{"n_layer": 14, "norm_place": "pre", "parallel_block": false, "init_std_qkv": 0.0349, "beta2": 0.99, "weight_decay": 0.11, "grad_clip": 1.0, "schedule": "wsd", "train_tokens": 266600000}
Each number is 50 + 12 x the weight over its row's rms, rounded and kept within 0 to 99. Layers, rows and columns count from 0. The size before them is the row's rms in percent of the matrix's.

# layer 9 attention value, 192x192, rms 0.0645, rows 136-172, columns 0-191
100:57 73 54 55 64 55 69 61 31 50 49 54 50 65 40 40 57 38 60 27 40 56 39 32 46 50 53 42 51 21 43 55 31 47 50 49 48 57 69 50 55 62 56 34 56 31 44 58 45 44 62 48 44 47 41 56 46 62 24 46 46 73 57 55 49 90 61 33 45 63 67 60 72 55 63 51 56 46 40 52 42 48 24 46 50 43 59 60 57 24 55 64 49 45 55 40 46 50 72 41 72 46 63 57 44 63 52 56 64 25 58 67 45 33 65 67 63 39 66 57 39 58 42 47 40 40 42 24 56 57 39 57 33 55 54 38 49 56 70 42 56 43 53 51 44 46 57 56 72 37 45 54 39 40 48 64 60 60 52 44 49 56 59 32 62 60 59 84 32 51 29 57 34 54 76 55 34 49 37 74 52 74 47 45 52 38 57 45 45 61 33 53
086:62 52 65 46 60 71 54 53 64 39 31 53 60 45 46 62 63 31 52 44 62 58 55 54 48 44 71 45 61 60 45 45 70 53 56 47 42 30 67 52 49 61 65 63 27 58 38 49 70 42 51 37 57 66 34 65 59 45 25 55 46 72 41 62 62 37 42 48 30 37 44 35 47 32 66 51 37 39 44 47 28 59 57 52 36 50 62 41 35 39 34 45 50 39 43 55 54 42 49 49 40 61 61 40 34 49 57 31 56 49 38 72 46 58 62 90 44 61 50 56 58 45 82 35 48 55 33 49 43 56 32 45 33 51 27 43 53 67 20 41 52 61 45 43 47 57 41 32 55 39 63 43 48 45 22 41 59 69 56 53 45 47 55 50 53 59 66 53 50 63 60 76 35 48 62 50 74 52 52 47 59 63 51 59 34 30 68 64 53 67 59 47
101:57 40 76 59 38 49 71 65 53 58 47 54 43 55 90 76 59 70 31 45 48 37 23 56 63 47 43 50 56 29 67 64 57 51 43 29 64 51 64 47 45 53 30 53 39 54 52 61 54 50 47 52 67 48 54 52 34 57 67 48 46 44 42 32 58 38 57 63 73 56 49 26 38 60 46 33 49 58 59 55 45 48 52 57 37 59 45 70 56 47 37 65 43 44 52 26 34 35 48 53 45 31 52 67 51 33 61 55 54 53 47 42 47 43 44 29 46 56 29 61 53 58 55 49 54 33 50 66 51 48 31 30 38 50 47 47 51 60 53 75 38 46 50 41 38 53 55 43 37 50 47 50 62 52 55 44 42 20 39 42 38 68 38 64 27 63 44 16 57 48 54 57 53 55 52 45 30 71 67 53 57 27 65 27 52 71 33 48 49 45 55 41
100:68 46 33 44 32 43 44 64 56 40 38 20 22 56 35 23 39 25 54 52 56 59 37 57 48 44 50 29 35 64 55 63 38 60 68 39 71 54 38 62 28 57 43 44 63 53 58 58 45 39 40 49 54 42 56 61 50 48 45 64 64 59 56 63 52 45 33 52 41 65 33 45 56 40 41 51 45 38 43 53 35 63 42 60 48 76 45 56 57 53 49 46 48 56 61 37 40 57 57 62 61 34 47 42 15 36 56 44 41 44 42 40 51 61 47 40 66 40 43 89 45 53 48 37 62 30 56 62 61 52 57 50 52 49 38 29 59 30 73 68 53 61 25 59 42 45 48 52 41 46 75 41 69 49 58 63 51 52 42 64 79 45 59 49 38 57 62 52 43 60 52 47 60 47 49 56 41 23 48 38 43 59 49 79 51 60 48 43 38 49 54 73
104:65 48 28 44 62 53 57 54 47 49 50 59 58 40 39 71 72 49 30 54 51 35 28 56 50 97 68 78 53 50 29 53 51 50 38 40 60 68 46 33 44 60 43 57 60 53 58 43 64 56 59 59 37 45 52 52 59 55 46 32 39 52 50 50 48 52 48 56 52 58 41 51 46 57 58 56 53 50 41 52 60 56 54 60 59 53 31 68 45 74 50 48 57 58 39 55 46 78 20 42 78 56 49 52 60 45 54 78 20 38 47 52 52 51 35 62 61 50 46 46 67 54 35 49 67 47 52 59 65 36 35 50 68 29 66 71 50 55 63 51 51 55 51 57 69 52 61 38 55 78 42 58 43 61 52 52 51 58 37 69 49 65 46 58 51 26 68 57 56 26 41 68 47 67 47 32 49 42 47 47 68 35 50 41 26 41 53 45 55 34 39 48
094:51 38 29 41 43 49 64 46 52 58 50 59 47 41 47 45 34 43 60 44 49 61 52 45 60 59 40 45 41 46 51 60 31 35 30 45 73 53 45 64 31 70 67 64 33 52 48 41 58 68 43 22 45 57 42 46 48 57 51 54 57 29 58 49 33 42 60 51 44 64 51 63 51 42 46 46 46 36 55 51 21 48 27 43 59 45 54 58 75 52 36 26 65 34 50 50 65 73 45 62 44 41 46 31 24 19 47 53 37 24 53 53 35 43 69 50 41 46 69 58 30 62 55 44 47 29 40 60 46 45 68 41 37 75 32 33 49 38 71 49 37 33 46 44 44 44 47 50 42 42 77 60 24 49 45 52 26 55 54 54 62 52 43 43 49 55 50 69 38 57 46 26 64 67 57 43 46 65 44 68 57 38 46 53 66 60 45 46 43 63 53 62
095:37 52 38 36 68 45 32 26 61 50 57 39 62 44 32 50 48 51 58 62 54 38 78 48 34 49 77 48 45 39 39 29 41 24 54 58 24 49 51 47 54 38 56 57 49 38 68 42 39 64 62 67 34 56 61 44 43 65 44 41 57 58 58 53 37 63 38 46 53 51 60 70 52 49 68 45 47 53 43 49 64 26 40 45 81 48 48 28 50 55 67 20 64 53 55 57 46 51 46 40 36 60 39 48 77 52 39 61 55 64 52 58 55 60 36 48 52 44 60 38 28 43 33 49 53 54 39 41 44 42 57 44 63 72 47 54 45 38 51 30 58 56 63 56 64 53 65 57 47 56 40 34 31 47 45 43 61 61 58 48 44 59 43 33 57 26 56 61 36 53 48 39 77 81 40 60 66 40 56 71 45 67 41 63 36 51 59 67 36 38 32 54
090:49 49 28 30 55 44 36 34 57 63 39 21 59 18 28 48 42 54 66 65 49 55 70 46 37 55 57 45 47 66 54 54 34 44 52 54 33 48 26 45 54 51 63 65 46 35 63 54 54 60 27 45 45 46 38 32 69 57 22 42 53 48 46 63 53 47 47 51 32 46 46 55 30 46 33 57 66 38 38 48 36 44 49 59 50 51 67 46 64 37 57 32 41 59 62 41 52 45 51 60 85 50 49 40 44 43 57 60 49 72 33 43 71 53 50 49 45 51 83 48 56 47 60 40 45 48 42 53 54 58 56 63 73 43 40 71 54 30 59 70 43 36 48 51 38 52 46 45 51 51 42 42 71 52 26 48 56 62 48 63 68 45 82 46 69 43 60 72 54 65 40 51 51 42 59 28 52 56 51 42 62 58 67 48 47 22 57 47 47 63 55 59
096:68 46 67 50 29 60 72 55 59 43 30 65 27 61 68 44 28 43 73 27 39 81 31 44 59 63 37 42 61 55 71 63 62 61 45 43 63 45 40 72 43 72 65 40 53 50 34 48 56 36 39 39 61 54 44 52 49 46 58 51 58 44 54 57 52 59 60 54 54 48 55 27 55 52 47 54 53 34 61 49 25 58 33 65 29 45 54 62 61 35 22 46 48 48 56 41 65 54 61 47 53 42 50 47 13 34 43 37 63 33 57 69 44 38 64 43 43 35 42 78 59 66 63 47 47 43 48 49 57 54 47 52 24 57 35 43 58 35 46 35 43 34 53 58 33 37 46 58 47 43 60 67 52 58 65 37 38 41 39 54 45 47 46 51 47 56 52 51 61 55 60 49 49 24 68 36 52 60 61 41 58 48 47 30 62 63 26 47 56 44 64 45
097:51 47 50 81 58 47 41 76 53 45 54 66 50 61 58 59 59 54 41 45 32 38 42 43 41 54 45 60 40 22 63 30 37 46 68 64 44 63 66 53 58 49 36 46 44 43 55 59 39 35 66 63 52 56 46 55 37 54 59 36 35 42 64 51 53 36 64 49 53 46 66 40 60 53 57 23 29 56 39 50 56 42 65 39 59 47 37 31 33 41 55 63 67 30 41 52 35 56 66 30 49 48 60 67 62 37 46 46 55 66 51 75 38 36 54 71 39 66 47 51 38 50 47 68 51 49 47 62 50 38 40 60 39 42 65 22 44 66 40 36 63 62 56 62 43 53 55 65 58 61 58 61 42 69 48 64 48 52 52 18 23 56 34 57 54 44 60 42 34 29 56 42 57 60 54 76 48 52 68 82 45 57 50 40 36 69 50 53 69 49 57 52
087:38 23 53 64 47 55 49 48 61 61 42 38 52 42 76 54 41 63 36 72 46 53 54 71 68 33 64 51 55 34 63 42 45 62 53 22 45 42 44 43 42 32 40 66 20 58 64 48 66 74 26 27 65 54 46 43 57 71 68 64 60 29 47 49 55 52 48 62 31 36 52 59 42 57 41 35 53 61 45 54 42 41 42 47 51 62 63 47 66 60 41 41 49 37 55 48 65 51 62 48 52 58 48 42 43 28 48 38 43 61 52 34 51 73 51 45 35 76 51 53 57 51 68 49 52 51 35 60 29 44 46 44 50 46 32 58 56 52 48 75 34 42 43 32 39 51 51 41 36 65 33 29 62 47 32 53 40 49 57 68 49 68 67 34 42 59 44 45 38 46 40 49 62 56 09 41 38 53 41 57 60 46 75 40 60 59 50 48 47 57 52 49
084:42 53 78 31 58 45 51 09 53 44 41 44 74 70 49 60 71 64 43 62 81 59 55 56 24 50 59 26 55 84 38 50 40 61 54 58 63 59 52 56 48 53 64 56 60 54 69 47 64 37 50 69 56 52 67 55 53 62 48 39 51 53 66 41 37 54 32 62 44 55 41 45 46 52 61 50 52 52 42 46 63 42 51 55 70 44 51 53 30 67 51 44 33 64 50 40 47 61 48 48 43 69 32 49 51 54 44 52 60 54 55 69 51 46 30 42 37 58 46 27 58 39 58 57 48 62 47 34 43 52 57 64 59 50 54 55 49 53 40 37 49 55 52 50 60 50 50 47 88 51 38 27 39 48 57 37 53 48 42 55 67 49 47 34 44 56 38 35 71 59 40 40 60 42 61 56 79 24 43 75 49 66 47 34 38 51 53 67 25 37 59 45
090:61 60 57 56 76 52 43 61 55 47 52 47 54 48 28 56 63 43 71 58 67 43 54 46 42 34 59 49 48 57 33 34 88 41 45 49 51 30 76 47 49 42 52 59 42 44 35 36 68 40 68 53 29 50 58 50 53 40 39 71 38 71 29 47 67 57 52 51 36 50 58 50 36 50 58 52 43 46 60 46 49 44 59 68 46 35 49 32 49 52 54 34 36 54 61 70 32 32 48 41 39 49 71 38 68 63 51 57 48 57 38 53 79 33 51 55 62 30 44 40 46 48 62 38 56 46 35 37 59 64 42 53 48 33 50 54 54 54 33 51 50 36 63 43 68 50 55 40 42 51 43 37 37 48 50 37 76 62 32 63 44 62 34 38 70 54 68 51 59 73 63 57 45 52 58 42 71 80 35 44 52 81 50 42 23 43 54 50 53 50 43 36
096:46 48 41 35 36 55 33 44 59 41 56 48 26 44 39 60 52 49 60 60 64 56 52 41 42 50 43 41 39 51 62 62 40 51 56 53 79 61 51 67 45 62 39 73 51 44 58 39 68 22 47 41 41 48 58 37 57 57 52 53 58 52 40 48 33 45 62 51 45 56 28 50 46 66 43 36 53 41 36 49 48 20 64 50 58 58 50 48 42 66 47 37 41 64 56 46 40 57 52 66 59 28 47 31 35 42 43 56 19 60 44 49 62 34 36 12 45 40 31 64 35 53 52 50 62 32 43 76 53 41 61 56 74 51 42 36 56 42 65 83 49 44 42 47 45 46 49 47 46 74 43 36 44 62 67 39 45 40 51 59 68 45 49 46 52 53 63 51 65 56 43 34 71 36 54 56 45 75 48 49 69 56 77 47 40 59 29 26 33 45 61 45
098:52 43 48 28 50 60 57 39 46 41 60 47 46 62 33 27 65 55 65 60 70 62 49 67 43 19 65 29 48 72 41 69 65 49 47 33 67 48 55 42 49 70 41 47 53 59 43 29 55 63 41 54 32 54 50 47 43 34 35 75 55 53 39 54 66 38 51 58 53 40 28 53 46 52 58 63 37 41 50 46 51 53 58 69 44 38 59 38 48 61 42 46 33 68 58 77 45 46 42 53 53 45 50 41 52 69 63 58 50 61 50 45 46 44 58 48 72 15 38 62 57 42 68 38 53 70 33 43 32 58 67 36 72 51 29 56 45 64 39 47 61 49 39 42 62 50 52 51 44 42 46 43 41 34 48 38 36 81 38 58 53 54 66 47 39 46 49 59 54 51 50 66 61 45 47 55 74 58 40 28 38 75 56 47 20 43 51 52 63 50 60 29
095:49 42 53 69 48 45 48 52 61 47 39 66 68 39 51 68 53 31 52 33 79 56 33 54 45 47 49 26 45 48 55 51 65 37 42 39 54 47 68 59 59 71 38 68 78 56 37 38 61 52 45 52 40 39 43 65 52 52 55 47 50 86 30 46 54 47 47 41 36 40 63 36 60 74 63 57 36 53 14 49 41 45 52 58 43 41 68 33 56 31 39 43 49 47 54 47 28 25 58 55 70 40 54 50 56 40 58 65 49 71 59 60 50 49 57 37 41 34 32 60 61 52 65 57 39 52 27 52 33 53 33 53 50 60 30 33 58 48 45 72 63 43 41 35 48 54 50 48 71 47 49 56 53 36 40 40 72 48 49 34 59 58 37 61 42 66 57 45 68 70 52 61 42 48 39 36 40 60 57 66 56 63 67 39 28 35 50 35 42 52 49 37
097:66 61 51 60 64 40 61 43 58 47 56 53 46 51 21 32 59 51 73 70 52 49 52 35 31 39 56 55 39 66 31 39 61 42 52 58 56 59 59 53 65 54 47 45 46 41 56 49 42 47 81 45 33 56 64 44 44 51 43 51 36 58 48 55 50 45 42 62 38 54 30 55 41 41 44 57 38 27 55 44 54 46 70 62 62 29 37 33 65 51 65 31 51 70 52 53 23 55 50 38 60 40 69 28 66 48 44 76 56 60 40 64 83 35 53 49 69 32 49 30 52 42 47 53 60 55 37 49 52 48 59 59 68 53 51 53 59 46 64 43 58 35 64 65 64 52 47 39 45 60 71 50 28 58 45 52 58 66 17 47 39 52 39 50 58 39 73 46 55 51 59 34 59 63 71 72 60 65 44 47 61 84 49 41 37 56 57 56 54 58 54 45
093:41 58 57 71 62 40 32 48 60 63 47 40 68 32 43 40 47 45 55 54 49 21 71 66 35 31 65 49 47 41 49 29 57 51 57 54 09 44 56 41 61 30 43 57 49 36 58 76 38 30 41 50 35 48 59 40 69 60 32 41 45 66 38 57 55 44 42 35 28 42 48 58 53 45 50 43 43 54 39 49 68 40 68 50 62 54 63 46 42 28 64 60 51 44 62 55 51 54 56 52 61 48 65 52 76 68 38 50 47 64 51 44 61 68 53 53 63 67 55 24 48 38 48 51 55 57 51 43 50 69 51 67 67 39 78 67 53 61 50 68 76 51 48 50 49 59 57 51 58 64 39 36 65 54 16 51 80 37 62 43 51 48 54 39 66 52 50 47 50 53 34 60 36 36 58 50 51 46 44 62 44 69 60 56 55 40 68 52 48 63 41 47
095:36 59 53 49 49 51 16 44 64 46 57 42 55 45 26 54 52 43 61 70 64 41 69 49 39 34 51 49 43 67 44 39 71 38 59 62 33 52 43 58 61 39 53 63 67 57 39 60 56 18 42 55 32 52 63 37 65 43 39 56 56 60 35 75 57 42 40 47 32 49 32 63 61 44 47 63 40 45 34 50 68 30 75 42 59 47 50 40 37 54 69 37 59 55 65 58 31 72 50 56 48 56 63 32 61 70 45 40 34 66 44 53 52 60 44 44 53 48 49 38 46 41 57 44 56 53 49 44 50 53 57 78 76 48 68 54 54 52 48 48 64 69 35 41 57 56 39 49 70 68 61 30 55 55 47 44 78 65 70 54 69 43 58 39 45 49 59 49 70 49 48 51 41 30 49 59 68 41 37 43 43 74 47 62 34 38 69 57 38 64 46 54
100:49 45 22 53 52 39 51 41 41 57 48 34 46 42 51 24 38 61 34 53 21 35 62 42 40 56 64 57 33 40 50 50 24 45 63 57 29 59 34 42 49 42 58 35 45 29 64 52 31 70 46 50 57 51 32 37 47 64 38 47 52 21 71 57 52 61 63 34 60 48 46 60 49 50 40 42 62 54 56 53 57 56 42 33 71 59 47 39 45 55 69 62 52 42 43 46 61 50 61 46 58 47 39 57 59 61 39 49 49 43 54 48 46 48 45 67 53 66 61 52 35 44 33 61 53 55 56 61 53 43 69 60 62 62 59 55 32 45 60 49 68 51 52 71 41 56 54 63 44 42 51 53 42 63 39 69 18 56 58 54 44 32 78 36 57 32 43 62 31 33 46 41 70 52 38 52 62 25 41 49 37 30 50 74 70 37 61 48 76 48 61 76
091:21 44 21 40 33 41 21 55 45 46 48 26 44 41 33 37 49 42 65 70 50 63 72 55 39 53 51 56 43 77 49 46 44 61 63 47 39 49 29 42 48 26 44 47 53 45 50 46 49 59 46 42 47 46 52 38 57 27 43 51 54 38 39 58 57 38 47 62 35 44 47 57 44 37 30 63 55 53 45 51 60 71 68 36 55 61 60 51 50 51 71 55 51 49 59 58 70 30 42 46 62 55 35 57 64 63 57 51 43 53 39 30 56 51 27 66 50 65 66 61 49 41 45 41 58 53 40 54 51 38 59 60 62 30 55 49 48 24 58 53 55 72 34 52 59 60 41 44 49 39 58 46 59 53 45 71 54 74 57 64 73 30 79 49 69 58 48 50 54 30 53 36 37 35 47 38 44 45 32 27 57 44 57 69 63 20 46 54 55 47 56 70
086:62 36 40 65 54 43 60 59 22 55 34 44 63 52 64 58 56 61 34 35 60 43 27 42 50 58 56 45 42 29 55 62 36 46 52 43 59 56 69 50 54 75 15 56 54 44 68 39 52 72 53 62 59 41 39 57 50 58 57 33 43 58 46 34 59 61 48 53 62 27 51 38 48 75 50 57 56 52 40 53 56 74 57 54 43 36 55 64 51 58 52 93 37 68 33 50 64 36 60 61 69 55 30 59 57 42 51 73 44 51 52 53 52 60 66 50 56 41 29 64 62 48 51 63 46 69 54 55 58 59 43 37 55 47 46 41 48 55 30 70 61 25 45 60 39 52 68 69 44 51 23 51 52 44 62 55 31 39 39 39 50 60 61 50 45 63 34 51 60 52 38 67 35 49 39 44 54 47 37 43 48 43 65 52 42 23 54 37 70 38 57 39
084:43 55 59 53 53 61 42 66 53 54 58 74 72 34 46 40 61 56 47 22 41 05 45 40 42 22 59 61 56 14 81 31 59 37 54 73 47 50 62 49 71 61 56 52 36 41 57 51 34 64 55 47 51 50 31 60 55 51 26 45 58 51 63 46 61 44 61 35 56 66 57 43 44 48 59 32 42 53 53 49 62 49 56 49 58 43 53 24 51 53 55 51 48 41 32 46 61 56 51 54 65 65 67 37 60 55 46 58 60 72 61 50 58 36 73 60 45 53 49 36 48 48 55 67 38 61 37 55 53 49 62 45 54 67 47 56 52 64 49 26 62 53 76 61 49 49 56 48 55 63 55 71 58 57 33 54 50 43 36 09 32 63 46 55 59 49 45 49 39 51 65 51 56 58 55 60 52 46 48 64 41 51 48 57 41 67 52 41 75 57 59 43
087:49 47 40 57 24 44 57 49 43 48 40 44 50 51 60 41 40 54 69 58 52 69 40 58 41 51 48 34 40 57 67 59 31 48 40 30 48 75 52 50 57 42 20 44 63 51 43 68 62 73 51 69 31 50 57 42 38 43 54 63 50 49 45 53 68 62 76 71 50 36 57 40 56 73 51 57 56 42 49 54 47 53 38 64 48 38 54 52 59 47 45 60 46 60 70 43 37 21 63 42 71 46 32 69 59 44 52 42 42 49 56 58 51 20 51 40 43 32 28 78 63 52 52 49 50 49 39 47 38 44 54 53 34 49 53 47 56 24 60 38 53 40 41 40 30 55 49 62 56 33 37 40 37 42 54 54 51 66 38 59 60 55 67 42 51 70 44 40 64 48 39 53 47 35 40 23 48 44 51 67 50 54 65 38 72 36 21 46 72 25 67 54
107:53 43 40 42 44 49 66 62 75 33 42 48 51 80 70 65 46 61 36 29 37 49 37 49 49 47 53 55 34 54 54 49 55 34 49 39 30 55 69 54 50 40 46 44 52 32 42 55 64 28 23 56 44 37 54 69 42 46 56 41 42 65 22 66 50 46 60 49 34 36 52 48 44 66 43 31 54 66 37 53 63 44 47 45 32 36 59 34 31 51 61 61 52 56 58 45 37 44 57 60 52 47 55 54 55 27 56 61 32 80 54 56 38 42 22 44 52 60 34 57 40 32 59 56 54 52 55 28 42 53 24 54 42 55 80 30 48 30 52 70 54 35 43 57 58 51 51 46 40 59 53 47 42 65 44 35 53 30 62 50 33 40 33 34 51 36 53 49 50 52 32 38 42 36 59 45 68 29 47 53 39 51 60 52 45 48 70 35 75 50 31 48
103:41 36 54 57 48 55 42 58 67 55 33 53 51 65 55 60 65 54 56 56 49 51 37 47 41 64 55 58 54 46 69 35 59 55 57 36 46 33 23 53 59 72 35 48 46 47 51 45 38 73 41 45 55 35 36 82 40 53 53 54 45 62 35 37 41 47 73 61 54 58 55 67 42 59 58 22 46 53 64 55 58 74 41 42 64 39 29 68 36 62 37 47 40 41 56 64 31 62 69 55 42 52 50 49 46 58 34 68 51 54 62 57 47 31 41 66 62 40 57 40 38 55 70 58 40 60 59 45 58 24 53 56 36 47 71 42 48 45 53 35 60 69 49 41 50 47 77 71 59 43 53 63 58 48 53 51 43 49 49 20 50 42 34 56 43 50 45 43 48 29 47 63 38 34 08 44 55 39 58 48 33 50 68 35 72 42 55 43 46 35 44 68
092:35 48 35 36 57 38 69 64 80 47 56 41 46 39 64 41 45 48 46 36 59 65 51 71 63 65 53 36 26 41 44 57 46 16 29 45 55 59 67 43 51 50 61 68 48 62 24 45 54 34 27 51 37 31 52 46 68 23 44 34 59 30 43 35 54 50 53 55 56 32 46 70 51 37 32 38 20 51 31 50 48 36 19 47 34 39 58 54 31 42 33 68 45 42 40 53 46 59 50 58 40 69 55 51 46 35 59 46 45 72 46 48 42 60 41 34 36 37 45 72 45 39 54 58 53 43 52 37 44 47 55 47 38 41 58 52 49 50 41 36 54 57 65 48 49 46 55 50 43 52 52 59 46 41 57 54 59 43 34 60 41 54 49 58 59 45 47 59 61 53 52 56 47 58 48 75 46 45 45 40 32 47 56 51 23 49 25 67 73 72 27 60
087:51 35 42 42 49 57 51 53 42 49 51 62 41 46 50 57 51 61 58 47 27 79 40 57 42 43 43 42 38 43 56 51 55 31 47 46 48 68 36 21 31 38 70 70 57 47 56 46 59 55 55 51 53 56 47 37 48 57 63 46 34 51 30 61 50 60 67 38 71 48 44 25 46 36 43 85 66 47 46 56 54 21 51 33 46 54 49 38 74 37 59 54 61 60 62 33 50 63 41 41 47 37 47 44 55 38 56 28 33 56 42 46 55 43 61 65 29 80 39 41 72 47 31 54 64 35 46 39 36 60 40 39 44 40 51 66 45 46 44 46 58 39 53 72 45 56 45 38 65 60 51 56 35 47 45 58 45 38 48 62 45 59 43 42 42 71 38 55 37 35 56 48 56 59 93 66 67 33 52 42 60 45 65 71 50 57 43 75 49 47 37 38
083:24 46 49 35 33 61 42 50 35 42 60 70 37 33 46 47 41 48 60 44 78 60 41 49 53 57 43 36 40 35 49 38 38 40 43 62 42 57 57 13 62 44 44 54 53 48 32 54 61 50 51 58 48 48 36 31 47 36 44 44 53 48 56 42 37 78 41 42 38 39 61 69 51 14 38 51 62 32 79 56 57 40 54 29 41 18 66 49 61 41 52 47 72 48 70 42 44 57 52 39 34 49 41 55 62 33 35 49 40 34 42 42 48 57 83 35 44 50 42 51 60 30 61 48 49 44 58 20 45 70 43 44 35 53 58 63 47 55 33 56 43 39 52 46 40 45 44 31 50 57 66 58 66 53 41 56 61 42 58 48 49 54 61 63 42 63 32 57 49 54 64 46 43 44 61 69 62 65 24 50 48 56 51 54 56 50 27 60 38 52 37 48
110:73 29 45 54 46 41 52 50 38 43 17 30 65 68 42 54 73 48 57 47 39 36 46 61 31 52 56 54 52 50 82 55 50 64 50 51 33 40 46 49 54 47 53 36 43 41 51 64 49 39 52 39 47 46 56 55 39 56 42 51 39 44 54 43 46 50 51 48 77 50 39 81 56 47 54 68 66 40 59 53 49 50 48 42 47 53 37 44 46 36 39 59 17 40 30 65 62 43 53 65 44 80 31 56 65 41 45 39 48 57 47 49 46 53 31 46 52 52 56 45 69 59 56 46 51 49 53 39 75 36 49 86 68 26 62 34 48 53 48 54 40 73 45 55 42 50 79 41 54 52 16 65 56 33 44 53 42 40 51 52 56 37 50 50 73 49 56 41 59 42 51 50 38 28 27 60 61 62 62 46 49 65 67 53 45 33 58 56 50 39 56 71
104:36 47 55 27 49 50 65 59 57 43 45 57 24 52 78 62 54 34 40 43 47 57 48 69 55 39 42 50 29 57 25 49 53 33 60 48 62 53 51 43 27 39 65 47 43 51 47 59 38 69 32 34 38 38 59 50 75 33 65 43 39 52 41 52 68 44 58 50 49 45 63 57 49 82 35 40 44 59 26 46 57 56 40 63 36 49 43 63 65 50 39 38 47 43 66 41 47 61 55 65 44 45 52 50 41 53 56 41 22 62 64 54 52 50 48 62 36 73 66 63 36 57 37 48 55 46 58 52 31 55 36 43 29 65 38 65 56 30 52 35 56 28 46 58 53 52 35 41 43 46 75 52 32 46 59 51 56 58 19 58 44 65 41 50 34 60 65 63 47 65 46 32 44 50 72 57 64 41 62 48 47 34 57 52 46 77 48 69 69 37 50 37
096:48 61 48 55 44 54 57 51 65 66 41 32 69 56 54 77 48 21 59 56 38 57 55 49 45 43 32 45 46 53 27 35 49 39 33 49 40 28 53 47 38 51 35 54 56 50 53 66 53 43 57 20 60 46 53 53 62 49 45 68 41 41 32 60 49 40 54 63 44 48 51 57 28 45 59 53 51 58 62 51 60 40 48 49 50 42 40 76 58 22 51 35 51 63 78 38 55 44 38 50 15 65 45 54 54 32 34 50 47 76 51 45 34 31 52 53 34 51 61 46 71 47 49 47 61 50 49 35 57 34 56 51 65 55 58 29 48 63 57 63 41 28 37 53 46 50 55 52 29 59 55 59 50 55 35 43 64 40 33 27 26 39 49 51 56 56 46 51 27 49 25 44 26 31 41 70 57 42 46 33 60 67 53 48 65 57 60 45 46 25 60 53
091:71 32 50 50 45 45 49 46 41 67 24 37 50 52 40 68 51 64 52 47 43 57 33 42 33 63 55 37 63 51 82 63 44 80 43 49 30 59 38 46 56 46 47 36 50 39 52 63 65 43 54 42 51 58 52 54 33 65 45 52 44 60 61 48 45 40 57 54 52 51 39 48 52 50 49 63 66 48 54 49 48 78 52 63 67 61 21 40 58 43 41 44 27 58 58 61 50 57 41 42 52 48 46 68 41 20 44 32 75 46 60 72 45 45 60 50 62 62 43 50 61 74 43 56 53 52 51 63 52 45 54 85 66 29 45 47 58 59 52 58 57 69 32 42 55 55 82 63 63 40 40 55 60 51 62 59 57 51 53 32 52 45 57 61 63 50 74 36 65 47 41 73 67 26 23 48 61 53 72 42 53 54 39 56 52 47 60 29 58 54 52 60
091:60 41 27 51 53 37 55 57 52 36 41 38 53 51 42 31 60 57 52 50 40 63 64 66 41 42 69 86 57 58 79 53 48 50 69 33 40 53 67 56 54 53 70 53 56 37 31 48 30 55 48 81 58 50 57 74 35 71 65 50 44 67 36 57 56 43 67 54 23 70 59 46 42 42 60 55 69 60 73 54 53 37 59 48 79 51 48 35 44 62 48 39 39 59 40 65 39 49 47 60 51 64 38 46 60 74 59 58 50 58 51 59 52 47 55 54 36 36 61 43 52 50 64 67 42 46 54 36 49 46 46 55 38 14 75 38 45 46 59 49 51 48 53 63 50 50 55 68 75 39 29 57 46 47 45 40 41 50 57 59 72 40 29 51 45 43 35 49 47 32 35 54 61 59 66 58 57 42 29 33 51 51 56 61 58 55 43 47 45 34 41 38
099:87 51 32 60 64 38 43 41 42 53 32 37 68 47 38 39 61 31 67 52 43 58 40 49 49 66 65 41 71 37 70 61 41 63 44 47 39 64 51 53 42 51 60 59 46 45 43 52 35 54 63 50 54 34 36 69 32 58 68 42 53 50 62 64 42 60 41 59 99 49 40 51 43 50 61 59 58 56 40 50 47 59 68 52 49 71 37 69 55 37 26 47 46 50 32 73 41 46 52 45 55 46 62 48 57 45 31 61 46 45 58 65 49 51 52 49 36 64 65 44 61 64 59 64 52 56 39 56 78 24 58 55 54 37 54 31 54 66 44 47 46 61 65 47 30 50 74 58 63 60 50 70 51 38 53 41 53 51 35 47 55 44 30 58 43 51 63 29 48 30 35 58 61 50 42 64 66 53 61 52 52 62 45 52 56 50 53 59 29 44 75 49
088:59 38 37 55 56 58 21 38 43 42 63 50 69 30 43 28 47 35 58 71 32 46 63 25 51 60 49 62 55 62 68 49 60 56 65 45 72 44 62 60 57 58 61 56 39 46 64 57 46 33 53 53 26 63 53 51 49 67 66 45 54 17 70 45 49 45 43 66 50 50 52 33 55 41 43 61 47 26 55 50 41 30 65 50 28 57 32 51 42 51 55 30 71 51 20 59 73 51 46 44 59 50 40 35 36 46 49 56 66 28 38 45 64 39 69 48 61 43 61 47 65 51 48 37 60 55 54 60 61 51 58 39 60 52 37 38 53 56 42 45 46 68 57 47 56 50 35 35 57 56 54 26 47 39 57 38 22 43 46 57 39 47 53 57 42 56 42 55 34 57 51 50 55 79 53 40 44 71 46 50 67 55 58 60 48 41 22 61 31 24 54 47
093:49 54 39 43 50 39 50 45 57 50 54 44 41 44 51 67 56 58 35 33 54 56 49 60 51 69 41 42 36 51 47 46 52 50 24 58 29 51 55 31 67 47 60 53 46 39 50 54 64 31 31 75 56 37 58 41 37 38 30 50 33 49 40 54 28 49 35 34 42 39 40 71 43 19 39 50 60 55 43 54 72 48 69 45 26 39 58 26 60 32 61 64 65 47 52 40 43 45 42 56 50 37 61 49 66 52 48 55 25 73 45 53 44 47 43 27 49 64 25 39 61 22 68 54 68 56 48 23 45 55 28 60 44 58 73 40 49 53 50 57 66 34 53 61 56 51 36 30 46 57 48 53 60 53 34 40 56 40 50 57 38 48 63 61 56 38 52 59 65 42 38 52 43 37 71 70 61 39 21 47 54 57 41 54 50 44 46 58 69 62 33 42